config = dict(
    n_kv_head=1,
    lr=0.00393,
    lr_mult_o=2.0,
    beta1=0.95,
)
Each number is 200 + 30 x the weight over the matrix's rms, rounded and kept within 0 to 999. Layers, rows and columns count from 0.

# o: layer 5 attention output (transposed), 512x256, rms 0.391, rows 54-74,182-202,310-330,438-458, columns 128-191
# v: layer 5 attention value, 128x256, rms 0.204, rows 55-75, columns 128-191
o54,173,149,168,193,255,241,179,215,181,190,184,203,223,232,251,183,283,205,202,204,197,163,193,209,193,189,193,208,183,207,200,182,222,197,239,178,201,176,162,185,243,210,194,206,160,184,138,218,171,227,227,263,198,183,184,172,205,187,211,175,228,194,201,214
o182,286,153,214,227,164,180,240,198,184,214,206,228,200,157,277,255,200,205,195,206,216,187,181,205,174,163,137,187,196,249,179,255,202,154,157,241,203,242,181,217,157,192,181,244,228,184,193,253,197,175,142,235,282,242,249,174,208,223,214,131,165,155,246,153
o310,198,220,134,183,171,196,208,171,170,205,207,227,181,213,170,196,196,165,220,213,191,267,180,180,185,217,223,160,154,161,196,176,204,178,186,184,206,225,213,167,234,217,177,255,212,203,199,212,236,164,170,226,187,200,229,227,180,181,199,259,187,196,251,219
o438,203,162,174,139,218,244,200,185,211,211,260,157,255,232,167,155,198,223,183,262,164,218,183,257,191,163,249,241,197,139,154,194,242,206,176,192,223,202,160,205,187,198,193,203,173,262,181,205,187,186,214,204,195,231,244,161,213,155,195,161,200,235,222,148
v55,243,268,212,207,184,157,234,254,199,184,191,237,242,226,229,168,196,178,221,190,153,206,206,172,232,199,174,223,225,248,209,215,191,183,179,169,230,182,152,138,177,230,179,203,219,194,172,212,285,273,198,207,172,205,226,186,215,199,203,246,171,163,238,174
o55,190,181,198,179,260,159,209,267,209,210,175,208,207,238,184,165,161,231,180,206,208,201,155,194,211,195,209,151,221,188,250,200,239,219,203,165,225,255,181,225,199,160,187,239,200,156,220,219,163,205,243,161,150,256,184,235,162,210,201,223,216,171,169,193
o183,181,168,201,212,215,227,194,206,233,204,218,212,161,205,232,215,221,188,227,212,211,220,250,236,164,158,204,194,114,171,190,168,220,183,219,208,227,236,153,255,164,195,201,219,251,241,205,196,163,170,198,134,227,162,246,215,161,215,238,240,235,231,266,170
o311,188,220,218,192,187,217,213,176,157,193,186,237,225,192,223,221,207,152,203,204,175,245,204,174,242,142,224,210,143,175,184,280,146,212,192,205,230,217,197,214,195,187,191,225,185,177,249,228,232,176,171,229,195,170,182,238,172,148,159,138,224,187,225,153
o439,212,203,155,195,209,178,209,150,220,215,201,211,180,224,157,209,176,206,224,212,164,238,249,196,213,167,121,203,256,184,208,189,180,241,198,245,170,192,219,177,218,188,179,195,167,199,207,230,227,171,160,218,217,184,194,240,145,167,186,212,253,211,181,148
v56,134,181,182,200,214,222,183,202,197,179,253,214,255,222,233,157,201,184,219,183,199,155,196,176,235,220,178,180,183,235,181,220,197,209,180,180,229,243,221,194,215,216,277,251,165,182,227,208,218,218,154,202,216,211,222,204,187,263,221,132,150,221,141,172
o56,167,196,168,168,195,206,194,171,245,174,220,218,268,203,211,164,128,189,153,199,168,229,180,211,164,245,176,210,201,218,235,195,214,195,205,229,255,200,220,158,195,167,182,194,232,215,186,195,175,228,259,174,230,161,191,186,189,171,206,209,232,222,204,214
o184,236,174,217,200,208,184,189,192,242,182,239,236,178,124,181,199,251,208,163,198,229,169,232,227,173,168,224,176,199,182,203,156,197,227,270,241,192,175,227,201,231,227,228,203,250,195,256,199,214,218,162,224,216,193,227,243,191,222,110,210,199,216,228,197
o312,227,192,213,235,212,177,219,205,200,220,246,205,173,230,216,206,212,192,194,207,195,184,203,188,145,234,224,195,237,164,197,213,205,183,200,175,240,219,237,238,212,141,159,170,195,171,219,206,202,174,206,200,175,186,216,216,224,202,225,178,196,214,247,179
o440,182,268,144,209,125,236,235,203,196,238,185,235,157,174,238,160,198,205,222,197,255,171,177,173,215,198,202,191,181,174,189,210,202,189,240,208,132,239,186,113,173,254,176,201,210,179,206,198,202,142,256,203,190,190,227,209,167,193,164,214,216,202,175,208
v57,227,170,253,211,151,166,226,173,177,146,245,228,206,238,219,160,155,209,209,200,230,215,196,162,201,236,209,168,273,173,227,221,191,234,172,231,187,194,236,206,192,181,163,152,181,221,192,197,199,198,246,190,160,168,259,205,225,188,221,183,220,197,221,140
o57,170,180,182,220,200,160,182,228,210,189,145,157,201,175,153,213,157,223,177,211,208,182,221,192,171,217,188,215,203,255,203,190,189,192,204,257,172,201,248,189,195,212,203,213,156,216,196,226,169,206,189,218,191,186,299,179,238,200,202,203,208,181,192,218
o185,140,247,171,213,240,195,188,169,191,229,191,221,168,216,135,248,187,195,159,206,170,219,195,166,182,212,246,233,221,225,131,248,185,228,185,193,210,245,196,227,190,230,194,189,212,170,227,154,219,228,189,184,241,196,165,125,164,212,233,234,205,155,213,210
o313,224,214,270,181,199,226,209,208,208,194,164,195,239,262,162,206,249,245,253,190,195,201,193,201,153,179,173,215,220,230,172,209,221,230,210,197,164,167,182,188,140,203,150,234,232,261,225,176,190,160,193,155,241,180,188,210,140,189,143,185,213,153,261,205
o441,215,173,205,161,203,171,190,209,252,189,184,243,170,227,196,184,244,261,244,222,235,192,195,225,252,171,198,147,239,160,237,216,216,164,247,191,242,191,182,219,163,198,216,158,121,230,174,199,163,154,223,246,189,219,181,235,206,178,186,174,222,233,191,198
v58,193,239,151,274,187,279,219,214,207,219,199,177,170,230,204,235,240,164,180,204,204,238,186,231,238,210,235,217,218,196,184,206,206,263,198,175,219,167,181,219,201,238,149,218,189,158,170,197,202,211,215,193,227,208,234,215,251,160,180,195,208,184,200,188
o58,216,202,249,173,213,137,189,196,210,206,219,238,181,229,194,213,191,277,221,170,200,190,195,194,199,178,219,230,185,213,169,239,242,187,206,205,184,239,222,142,185,172,205,163,190,165,213,262,158,180,197,176,129,214,185,185,173,177,216,175,194,195,192,134
o186,180,252,187,178,144,191,147,161,266,216,196,247,221,207,217,123,198,180,239,255,202,191,153,201,174,178,213,148,217,168,210,211,206,246,221,156,156,187,249,123,213,203,210,206,179,235,222,197,242,215,172,238,200,191,157,217,234,181,213,235,215,206,164,206
o314,228,246,181,156,256,230,193,244,232,224,146,198,227,168,181,189,216,157,175,184,182,176,215,207,217,182,212,203,157,197,200,235,194,180,190,185,171,156,225,209,172,200,183,240,186,144,183,198,213,290,245,225,231,156,162,179,230,202,167,168,195,159,213,212
o442,219,149,200,212,214,147,209,200,182,226,250,193,193,233,165,227,131,173,199,236,238,235,192,194,154,227,154,233,245,204,148,219,244,255,140,223,157,198,176,203,179,191,208,216,234,184,191,243,169,195,192,164,217,236,174,180,166,212,257,192,196,174,186,169
v59,204,144,230,151,236,165,212,240,177,243,169,227,153,220,186,207,194,219,173,178,166,170,148,226,178,161,223,200,200,227,192,264,215,229,189,167,207,222,211,197,184,200,217,186,196,216,182,184,239,214,268,219,146,246,176,183,219,210,181,223,202,245,178,230
o59,139,236,178,171,181,223,214,203,211,170,219,177,186,163,214,260,219,191,213,209,219,234,183,189,186,170,199,188,182,215,179,255,231,207,198,183,221,216,176,266,225,227,223,187,155,234,174,177,148,218,243,222,210,211,216,204,219,242,173,223,184,162,202,205
o187,169,231,182,268,193,201,145,169,197,203,211,176,191,209,191,205,232,249,192,219,135,210,256,201,210,196,197,205,201,208,267,185,188,184,170,204,192,182,175,191,161,183,160,215,234,200,197,200,187,234,262,213,176,210,141,197,131,227,199,203,88,218,190,210
o315,173,184,202,245,216,189,168,180,221,163,195,171,169,156,223,176,249,238,198,178,243,229,169,205,218,158,171,185,234,224,182,198,238,260,190,192,199,207,193,260,205,145,169,182,203,220,204,180,174,166,208,189,175,190,185,218,190,222,219,167,133,187,174,169
o443,186,158,222,157,188,215,173,183,219,176,165,221,229,210,177,197,202,207,265,229,169,200,210,235,158,167,226,139,231,187,248,161,173,198,210,227,215,191,213,206,148,183,168,198,164,198,228,236,204,177,185,224,181,158,173,204,184,167,173,220,252,244,175,187
v60,194,193,225,139,236,161,162,223,190,224,240,211,189,157,207,200,213,187,222,217,186,178,203,193,182,187,183,237,195,166,207,137,220,231,179,181,172,208,187,278,216,271,187,238,203,239,239,199,172,138,235,191,209,152,155,162,151,146,211,209,176,216,167,198
o60,196,232,182,144,202,182,96,229,194,216,217,209,189,146,198,201,212,243,198,204,199,219,161,206,233,143,231,222,157,183,210,196,225,190,223,197,206,182,223,176,168,236,188,217,163,250,160,202,255,223,179,148,214,214,189,233,201,200,239,225,195,247,205,178
o188,225,151,132,180,188,199,199,225,189,189,182,186,201,190,221,221,252,167,182,202,206,227,200,194,212,191,174,240,168,266,180,211,186,203,208,189,218,155,214,153,241,195,243,252,227,189,166,218,161,259,184,174,203,195,200,214,176,187,229,200,224,189,197,179
o316,258,181,143,215,215,147,231,209,236,174,204,187,206,192,242,216,183,191,200,173,220,198,231,200,189,185,226,194,160,185,190,219,194,214,202,191,241,186,210,191,146,271,198,176,184,248,170,208,175,189,188,197,230,176,197,194,190,145,187,203,189,202,187,191
o444,250,165,219,195,206,224,197,191,131,167,193,212,153,192,216,205,224,196,186,280,209,180,210,217,238,247,240,204,114,151,168,138,167,184,168,212,189,207,146,285,193,194,191,211,220,289,211,191,189,176,233,219,178,234,147,176,186,213,205,194,222,214,207,252
v61,216,188,206,183,223,231,171,194,203,184,259,209,253,207,219,257,130,175,261,193,180,233,172,234,193,179,204,205,208,182,176,241,194,209,204,210,231,220,179,202,197,190,238,185,210,180,184,183,228,203,180,167,236,184,206,259,173,217,228,191,157,197,225,151
o61,220,248,204,180,247,211,189,210,245,197,226,228,227,171,225,173,176,193,184,186,176,230,221,236,210,186,215,170,211,170,170,144,172,210,231,185,218,200,175,194,222,207,195,239,170,200,186,194,221,152,226,207,195,161,165,237,178,235,177,186,262,228,163,157
o189,189,159,148,213,245,163,173,189,199,186,201,191,206,199,224,189,224,222,225,184,237,222,255,271,224,247,221,192,175,202,185,225,162,171,197,279,204,185,191,202,240,131,176,191,208,205,243,172,184,207,145,216,232,196,142,128,228,170,164,187,157,190,193,195
o317,164,227,162,180,222,246,243,275,192,192,208,184,236,198,171,177,211,214,155,221,242,244,217,188,195,247,150,208,169,215,196,267,168,214,213,231,217,160,184,144,139,146,252,189,197,209,154,201,218,168,170,172,193,225,218,215,179,204,165,201,180,198,192,206
o445,199,185,168,165,207,225,175,199,175,158,230,186,271,161,193,188,264,200,220,234,105,203,176,250,191,175,202,174,191,222,164,231,203,223,125,238,235,233,211,195,185,213,139,177,222,254,185,125,216,197,187,187,172,226,148,193,239,232,188,148,245,128,174,223
v62,210,240,237,189,210,211,202,192,200,198,205,210,187,186,181,203,198,191,194,162,132,217,151,220,200,161,218,235,222,160,242,178,209,179,205,201,185,174,180,196,229,258,197,192,169,178,221,188,207,206,210,201,169,188,206,238,178,168,182,234,188,195,199,183
o62,157,195,183,198,229,178,159,246,162,198,182,146,192,189,174,209,168,176,163,190,171,221,189,198,236,182,214,242,211,154,187,264,268,213,137,167,227,221,205,187,165,204,153,224,227,215,214,220,213,207,218,212,156,210,160,207,197,174,206,222,207,163,207,126
o190,210,214,148,186,150,237,183,240,200,198,154,161,183,174,215,200,254,237,221,223,160,205,163,210,218,238,183,184,205,202,248,151,190,247,208,223,205,200,220,119,207,186,197,168,213,162,212,193,168,214,144,216,199,182,169,185,191,209,218,208,193,174,178,233
o318,223,182,186,201,170,176,223,194,196,191,145,248,167,220,217,201,180,201,185,201,186,176,208,198,187,197,222,171,222,215,178,231,231,203,181,210,220,195,183,185,224,202,149,203,170,191,134,167,173,214,209,222,215,209,151,203,175,202,172,217,185,181,203,198
o446,139,134,180,175,268,174,147,143,179,141,217,191,217,207,177,194,219,232,229,219,253,220,202,236,243,226,223,191,242,211,163,207,164,157,230,178,226,232,222,184,201,211,221,211,231,190,257,170,210,177,178,176,175,212,233,204,179,172,190,222,192,246,218,186
v63,200,212,224,206,200,219,202,171,155,190,229,172,187,208,188,188,228,203,154,198,230,204,170,227,207,196,147,232,222,248,210,206,192,257,153,181,158,192,173,223,242,189,163,232,199,225,210,153,208,191,135,201,200,200,209,290,243,241,239,212,222,160,265,198
o63,151,199,196,183,207,229,179,237,225,181,191,241,176,234,176,152,182,248,201,191,225,218,165,206,172,195,237,206,193,219,183,194,216,158,228,178,183,188,264,227,198,202,173,192,167,272,198,194,178,211,176,163,219,187,223,164,252,182,229,299,166,166,186,245
o191,239,280,222,160,282,190,179,233,240,197,239,215,239,153,213,227,199,159,236,184,259,235,224,233,268,228,250,214,194,197,238,162,124,164,142,244,201,147,195,143,221,259,168,183,179,200,202,162,189,260,283,220,204,164,229,153,189,218,162,240,213,205,192,207
o319,252,235,203,164,197,202,166,139,194,186,225,204,220,230,204,204,232,200,216,247,184,240,200,169,188,266,193,214,233,205,181,239,228,245,209,190,223,227,192,245,216,175,237,170,176,238,233,149,193,206,201,180,163,210,135,241,194,198,214,176,190,176,203,211
o447,202,160,192,214,183,182,173,196,166,191,218,207,160,220,192,163,206,223,212,250,228,160,209,213,203,221,187,212,193,169,190,148,221,189,179,205,183,222,233,207,178,216,218,146,228,260,163,172,239,132,226,188,214,150,116,218,202,225,198,198,225,204,201,212
v64,230,226,228,194,220,195,195,215,209,147,172,182,206,197,176,209,207,213,193,200,170,208,225,232,192,211,208,242,210,216,165,240,153,150,217,216,204,281,204,211,201,238,210,180,171,207,142,159,262,171,199,221,133,249,179,246,176,209,179,182,219,211,167,182
o64,180,221,178,231,275,206,171,175,177,195,254,188,157,121,235,175,226,196,175,189,225,199,224,219,249,183,214,167,228,191,220,236,225,162,219,172,251,156,184,165,190,238,193,197,163,165,192,196,255,145,213,207,213,228,172,212,158,215,198,222,200,203,207,201
o192,195,200,196,161,116,202,174,190,236,188,190,225,244,282,278,211,211,229,155,271,140,186,203,175,240,184,195,181,228,266,174,203,213,219,221,153,185,220,243,202,210,201,213,175,175,241,135,244,179,136,227,164,150,184,169,272,241,168,164,196,233,155,203,219
o320,187,226,224,221,180,174,211,121,246,202,234,177,168,228,255,209,243,173,207,193,233,223,195,176,166,239,238,256,244,186,255,262,265,245,207,152,195,192,232,182,238,197,252,187,201,239,183,227,222,163,174,187,135,172,261,150,239,166,196,212,191,213,175,167
o448,202,225,206,209,179,211,255,215,199,196,225,188,192,190,232,208,151,193,252,210,178,155,231,224,231,221,226,204,155,230,133,215,217,232,185,218,171,200,193,303,222,158,205,204,204,188,169,201,173,142,176,199,198,188,170,215,201,176,228,223,195,182,150,152
v65,115,195,205,179,210,160,184,167,198,255,205,247,201,191,170,145,198,225,239,230,213,208,195,196,209,241,204,193,242,194,212,197,152,147,209,203,153,162,206,210,200,228,235,182,188,163,138,207,169,200,156,269,220,262,176,198,147,171,218,227,248,166,221,225
o65,170,176,225,208,228,140,166,230,210,241,206,178,222,200,194,216,210,183,198,196,216,220,191,160,225,122,208,216,231,223,232,220,210,198,236,152,223,185,207,227,244,247,192,216,153,233,155,242,221,133,146,244,166,197,212,208,245,180,208,221,268,164,202,234
o193,288,195,279,176,212,242,193,198,168,193,158,198,146,240,113,194,155,207,191,190,202,163,200,156,235,174,235,217,227,121,224,208,182,173,233,191,183,196,162,180,195,179,191,191,192,267,235,193,289,232,174,207,189,231,186,184,188,202,161,170,212,183,237,193
o321,191,198,154,241,192,207,208,159,235,219,258,207,271,205,175,209,215,216,172,182,167,215,178,202,226,223,165,226,177,214,209,262,189,178,195,202,228,237,168,189,200,164,184,196,158,199,205,202,221,190,132,238,209,203,184,194,196,177,236,235,202,197,137,197
o449,168,188,184,218,261,176,168,189,183,211,175,193,170,141,239,164,218,213,251,204,198,176,233,185,205,251,232,183,196,229,205,235,179,227,218,189,168,163,195,155,240,168,228,203,208,228,214,208,168,243,221,201,206,215,208,183,272,153,195,173,198,240,202,171
v66,219,169,236,268,192,217,157,191,234,233,216,272,173,194,231,222,141,201,211,228,188,216,280,225,128,174,229,201,191,235,227,189,171,215,212,145,182,191,234,177,212,198,173,206,198,169,194,236,239,267,153,244,220,131,151,212,151,212,153,216,260,215,248,138
o66,224,232,209,194,209,237,221,211,164,208,208,203,236,195,186,227,207,139,224,182,229,198,182,256,234,252,181,166,104,208,200,207,176,169,222,190,215,235,165,189,203,220,177,166,221,178,219,96,226,219,244,190,158,223,169,212,168,218,154,234,198,248,210,176
o194,168,198,259,176,130,216,173,157,196,202,147,221,176,256,173,218,192,275,218,190,154,185,256,255,143,242,238,211,179,197,170,149,231,221,198,209,212,210,197,208,190,232,226,197,164,234,199,229,194,118,284,187,182,201,202,241,226,167,196,174,200,205,190,217
o322,192,168,184,201,203,195,222,198,204,179,229,198,224,207,160,163,223,214,183,185,191,169,196,131,209,147,198,219,274,179,163,226,176,196,163,174,171,168,222,232,209,216,221,151,184,222,172,221,158,231,137,180,194,207,149,215,150,271,253,193,201,181,163,182
o450,213,229,176,183,211,215,224,174,190,165,150,205,172,168,161,160,222,191,156,180,226,227,268,205,215,233,210,289,164,227,218,194,185,190,170,182,238,214,187,210,233,227,220,214,221,213,170,245,128,207,199,225,197,214,235,174,216,181,192,146,158,192,230,195
v67,239,180,198,201,167,158,149,178,221,211,210,241,209,174,242,219,156,184,188,229,206,186,188,253,289,137,198,262,258,214,205,181,203,230,189,155,178,199,229,211,175,228,200,191,164,215,255,146,246,241,134,153,199,189,208,175,211,207,217,236,201,153,170,195
o67,249,242,212,233,174,192,173,228,205,129,209,222,191,153,212,208,217,233,234,216,185,217,164,206,198,164,174,170,255,190,229,189,220,220,203,246,233,226,140,172,249,213,187,233,187,200,181,248,219,178,209,147,200,169,197,176,227,177,207,196,213,179,256,181
o195,231,212,146,183,186,179,190,187,214,208,143,193,147,213,189,199,181,173,203,193,242,231,180,138,204,167,199,176,216,230,230,195,246,189,181,189,186,200,227,254,179,164,162,201,181,208,223,183,206,201,150,134,185,261,196,247,203,165,171,226,197,179,192,198
o323,232,194,179,184,197,214,224,218,207,171,226,188,167,159,206,198,172,187,221,248,170,196,213,181,220,188,217,207,211,219,192,206,193,196,209,187,214,163,252,210,167,154,253,166,177,236,204,177,181,142,176,200,209,212,179,156,190,230,233,208,211,194,189,194
o451,206,226,144,206,173,233,203,208,175,201,224,161,193,201,213,182,173,220,140,182,201,201,173,180,184,198,229,219,203,184,201,177,230,226,219,218,191,212,196,212,169,215,216,202,176,187,272,217,175,247,210,196,202,246,238,133,194,231,241,224,225,174,195,229
v68,166,197,176,183,211,186,230,211,271,192,177,161,171,198,206,139,221,205,166,174,247,228,185,169,169,174,233,196,135,236,208,206,200,135,191,237,178,201,194,176,202,241,193,199,214,122,232,210,168,236,262,185,215,168,217,170,144,211,194,182,222,211,199,145
o68,184,145,189,215,172,201,223,225,213,215,161,218,203,196,187,182,190,215,205,242,230,235,222,184,199,231,176,160,185,188,209,197,223,224,204,180,227,223,171,192,192,205,221,223,194,170,158,238,174,195,181,158,256,227,218,189,212,194,183,160,222,220,211,155
o196,217,169,180,181,163,216,183,198,209,159,173,220,289,236,218,209,250,149,193,161,252,265,194,247,208,214,184,232,227,165,204,232,208,155,236,213,212,217,169,213,196,222,152,199,165,219,152,211,166,223,223,214,154,163,156,229,210,243,197,175,133,195,205,202
o324,197,229,261,233,271,248,201,185,235,187,204,202,222,210,165,226,191,141,215,179,226,200,221,194,221,162,181,207,219,192,169,200,183,168,207,177,162,189,205,203,218,173,210,181,220,228,190,189,233,152,166,239,211,237,196,147,190,129,192,201,174,184,177,160
o452,241,202,216,202,222,172,208,234,124,239,180,151,271,231,221,189,225,190,217,187,178,183,254,152,208,209,226,214,176,245,223,192,182,187,267,251,179,184,235,214,186,176,218,197,186,160,215,272,199,192,178,168,239,203,214,233,215,191,158,227,249,157,187,255
v69,186,222,198,202,229,219,224,190,154,144,216,162,217,179,211,187,225,188,212,197,238,203,197,145,210,170,193,206,210,236,184,228,210,192,230,137,174,179,254,180,224,190,193,219,187,170,195,184,183,219,252,229,237,211,218,133,167,188,232,168,253,164,159,199
o69,197,200,194,210,209,161,187,212,228,176,201,183,236,203,180,195,185,216,212,182,154,163,171,204,130,162,217,216,289,182,140,206,176,198,177,195,164,210,246,194,211,243,183,182,213,173,205,237,181,230,199,220,191,207,200,230,158,240,231,213,225,199,199,168
o197,171,162,117,256,187,141,249,193,205,241,188,175,230,209,216,184,237,184,237,204,178,202,171,217,162,186,192,230,177,164,210,208,224,199,173,199,230,180,213,232,174,257,192,116,212,201,188,207,213,200,183,138,254,207,225,195,224,176,212,219,221,193,147,207
o325,197,185,151,132,218,178,177,177,177,167,176,217,184,196,228,178,219,233,221,203,241,219,213,167,195,185,194,202,198,248,156,205,153,214,221,182,227,197,221,200,226,158,200,248,220,210,176,153,157,176,236,178,223,242,180,158,188,223,212,173,136,129,216,191
o453,228,193,216,193,212,155,197,241,233,183,228,195,215,138,198,244,228,234,206,216,191,199,211,226,212,234,165,250,170,205,143,213,194,195,205,214,206,247,171,212,164,134,192,187,230,179,185,173,193,154,244,234,213,151,205,179,147,201,192,184,216,230,167,216
v70,229,198,176,229,188,147,218,210,210,209,214,247,221,200,216,255,183,194,183,155,195,138,186,250,219,193,225,197,180,197,196,236,212,174,211,222,187,224,185,212,162,212,197,204,118,175,202,209,208,181,266,165,169,151,124,196,202,211,236,177,189,266,184,232
o70,142,177,159,188,215,173,168,196,197,199,158,187,210,221,178,188,217,191,212,172,175,239,264,216,160,246,195,181,295,186,191,217,266,215,202,212,199,220,235,188,155,180,189,170,202,178,158,194,222,180,201,234,168,187,204,159,178,211,182,193,202,160,173,238
o198,166,192,204,208,217,174,105,218,234,200,241,196,227,240,247,158,141,209,188,221,180,196,161,153,170,158,196,170,158,158,168,217,175,210,213,188,229,132,198,226,182,239,200,165,201,206,196,177,222,150,164,213,187,255,145,153,245,181,232,220,235,235,175,171
o326,195,240,197,222,182,160,249,202,256,219,173,196,196,173,163,234,188,198,176,192,238,215,220,146,241,187,191,243,132,214,230,267,142,207,262,226,192,209,205,208,191,192,243,163,176,233,197,189,212,187,211,113,214,172,146,223,202,190,171,176,160,204,176,204
o454,161,192,170,183,185,189,239,210,214,251,202,234,229,258,220,212,215,192,205,230,199,195,197,236,205,182,159,196,172,147,230,162,201,188,164,168,249,216,182,173,182,164,231,153,177,172,181,205,229,234,183,173,211,164,211,254,245,150,200,205,176,233,188,151
v71,231,142,162,241,189,212,201,226,205,171,235,198,223,142,200,173,164,253,187,217,184,210,160,246,225,197,205,178,198,232,191,132,186,177,217,216,97,200,198,212,209,181,204,214,190,205,211,214,190,219,217,198,165,242,250,223,221,178,209,202,197,157,211,229
o71,190,169,250,193,170,194,229,213,196,234,256,190,172,191,232,243,190,225,224,217,185,161,248,189,225,207,220,222,309,157,153,206,188,151,188,174,196,253,189,206,177,167,212,181,203,189,217,192,194,226,164,190,213,194,225,210,181,192,217,166,215,221,151,201
o199,250,163,165,153,192,203,185,180,185,207,203,225,255,146,228,208,181,137,146,238,275,209,185,181,159,184,176,189,153,196,167,205,199,202,163,180,192,173,184,186,201,204,244,202,212,220,209,237,206,234,191,172,211,266,175,185,214,192,205,201,169,228,253,220
o327,166,163,210,206,157,236,219,185,193,144,195,245,210,236,219,197,214,225,213,182,193,198,140,215,179,188,188,212,198,172,195,176,187,200,214,238,182,187,170,195,234,224,195,193,209,136,197,227,187,216,225,205,198,197,202,211,194,225,246,190,234,158,207,176
o455,167,212,213,198,195,174,160,199,256,198,184,213,170,148,190,194,249,226,213,220,183,211,181,154,275,155,201,166,180,247,230,183,191,162,211,245,186,206,166,191,203,187,153,224,200,240,158,179,259,195,198,235,196,214,167,191,179,305,193,253,187,165,168,201
v72,213,201,207,186,260,181,275,182,183,178,168,200,172,204,192,151,237,218,234,187,242,263,202,198,203,188,215,190,211,202,177,183,214,194,185,157,229,188,271,250,246,180,183,219,209,197,226,263,169,256,190,166,212,192,169,183,234,171,204,218,192,143,226,135
o72,171,243,143,227,195,166,191,192,224,204,193,231,271,215,168,213,174,247,204,145,181,213,204,182,232,213,208,176,265,201,204,182,225,171,208,165,202,172,226,213,211,167,182,114,230,161,262,206,173,219,213,181,165,158,183,188,165,202,187,197,225,241,191,203
o200,209,234,208,226,190,225,243,191,152,210,151,199,144,218,247,198,160,231,247,180,214,188,177,215,240,228,197,222,191,201,190,231,245,217,207,195,185,222,194,152,190,258,194,258,143,215,194,197,186,178,202,164,197,204,218,255,249,179,219,255,249,155,147,206
o328,224,254,267,167,235,159,188,155,186,193,158,219,207,216,203,212,226,162,220,228,256,239,232,168,180,137,185,261,154,224,198,214,184,204,216,217,177,185,203,222,159,212,215,189,193,227,218,164,219,173,249,211,187,224,206,188,196,188,226,167,200,209,217,170
o456,186,146,186,214,221,230,199,190,188,207,212,192,230,248,210,185,183,219,171,219,209,188,189,201,181,205,212,153,170,179,177,178,208,222,230,181,217,183,198,264,181,140,209,230,207,264,184,199,152,262,203,153,177,204,182,169,210,175,184,206,174,139,258,195
v73,259,197,227,238,196,187,201,192,187,210,170,142,177,212,136,145,97,207,233,260,198,194,173,180,195,172,252,177,201,213,177,174,233,151,189,191,209,193,203,225,231,210,150,233,242,198,200,171,229,171,241,225,187,243,173,182,177,182,210,220,141,222,255,253
o73,195,194,162,205,218,205,164,238,151,203,194,201,188,188,204,197,224,208,249,216,229,233,194,217,194,189,168,166,226,174,188,163,243,241,124,229,245,189,176,171,247,235,187,219,179,220,219,197,201,213,200,173,194,178,170,225,164,203,182,150,253,188,187,191
o201,185,199,130,191,208,183,175,193,171,204,218,241,163,244,164,161,235,207,231,182,151,220,208,193,142,185,211,244,192,225,193,197,218,221,167,228,209,189,164,292,172,220,184,197,175,186,217,161,214,199,173,235,204,169,193,226,207,213,186,194,229,195,187,233
o329,238,214,163,229,181,189,200,182,208,220,211,205,208,240,228,167,179,218,156,198,210,151,204,179,206,234,202,188,189,220,215,188,233,232,215,200,193,200,155,251,243,205,238,244,190,190,208,217,199,173,163,203,216,227,232,215,230,214,205,203,166,182,173,236
o457,209,186,164,222,224,174,216,221,247,151,210,183,253,189,192,187,197,149,171,247,153,215,223,215,221,210,202,215,170,249,191,179,181,156,209,178,216,129,166,206,218,167,206,175,204,197,233,220,197,284,170,185,211,268,124,166,156,184,188,169,176,259,205,205
v74,191,201,196,204,173,152,227,189,235,234,186,174,182,169,228,193,228,207,225,193,224,215,220,234,177,186,211,151,190,215,223,239,217,222,155,161,222,166,253,229,186,204,157,205,210,226,209,197,197,208,199,168,198,216,238,162,201,211,177,199,152,211,242,220
o74,229,189,215,175,204,212,192,175,201,226,239,160,198,221,214,211,209,249,210,196,201,220,255,171,183,250,231,209,184,144,171,219,249,231,197,181,220,156,180,191,172,250,189,200,212,200,200,172,216,183,264,233,254,146,176,233,188,153,200,207,157,275,203,181
o202,211,220,267,191,159,190,218,205,218,228,172,201,201,210,211,221,176,160,198,220,207,169,202,175,185,208,184,230,211,139,257,134,162,153,225,169,190,180,174,161,205,203,233,121,160,137,274,162,223,199,173,183,167,234,226,270,256,138,164,212,229,200,150,184
o330,187,171,186,202,215,206,176,214,234,161,197,216,236,177,248,216,183,185,182,224,183,205,165,169,237,209,181,201,156,181,248,204,183,209,204,172,254,244,195,235,202,248,234,211,195,189,148,235,246,182,193,197,209,232,202,217,172,266,236,184,256,202,183,258
o458,172,221,205,210,133,128,196,138,205,227,162,218,211,194,152,215,197,278,237,209,186,191,211,181,225,166,179,190,243,199,182,195,223,200,266,206,211,146,151,160,204,226,156,173,186,244,192,246,114,167,168,240,202,177,179,174,189,154,181,214,190,214,222,229
v75,208,193,200,154,225,207,238,191,212,211,182,147,227,220,220,213,217,225,145,216,162,260,148,186,188,242,245,228,184,194,166,208,216,212,199,205,162,161,183,178,212,192,220,185,216,167,179,171,166,160,151,264,129,187,230,176,126,217,228,157,205,257,179,199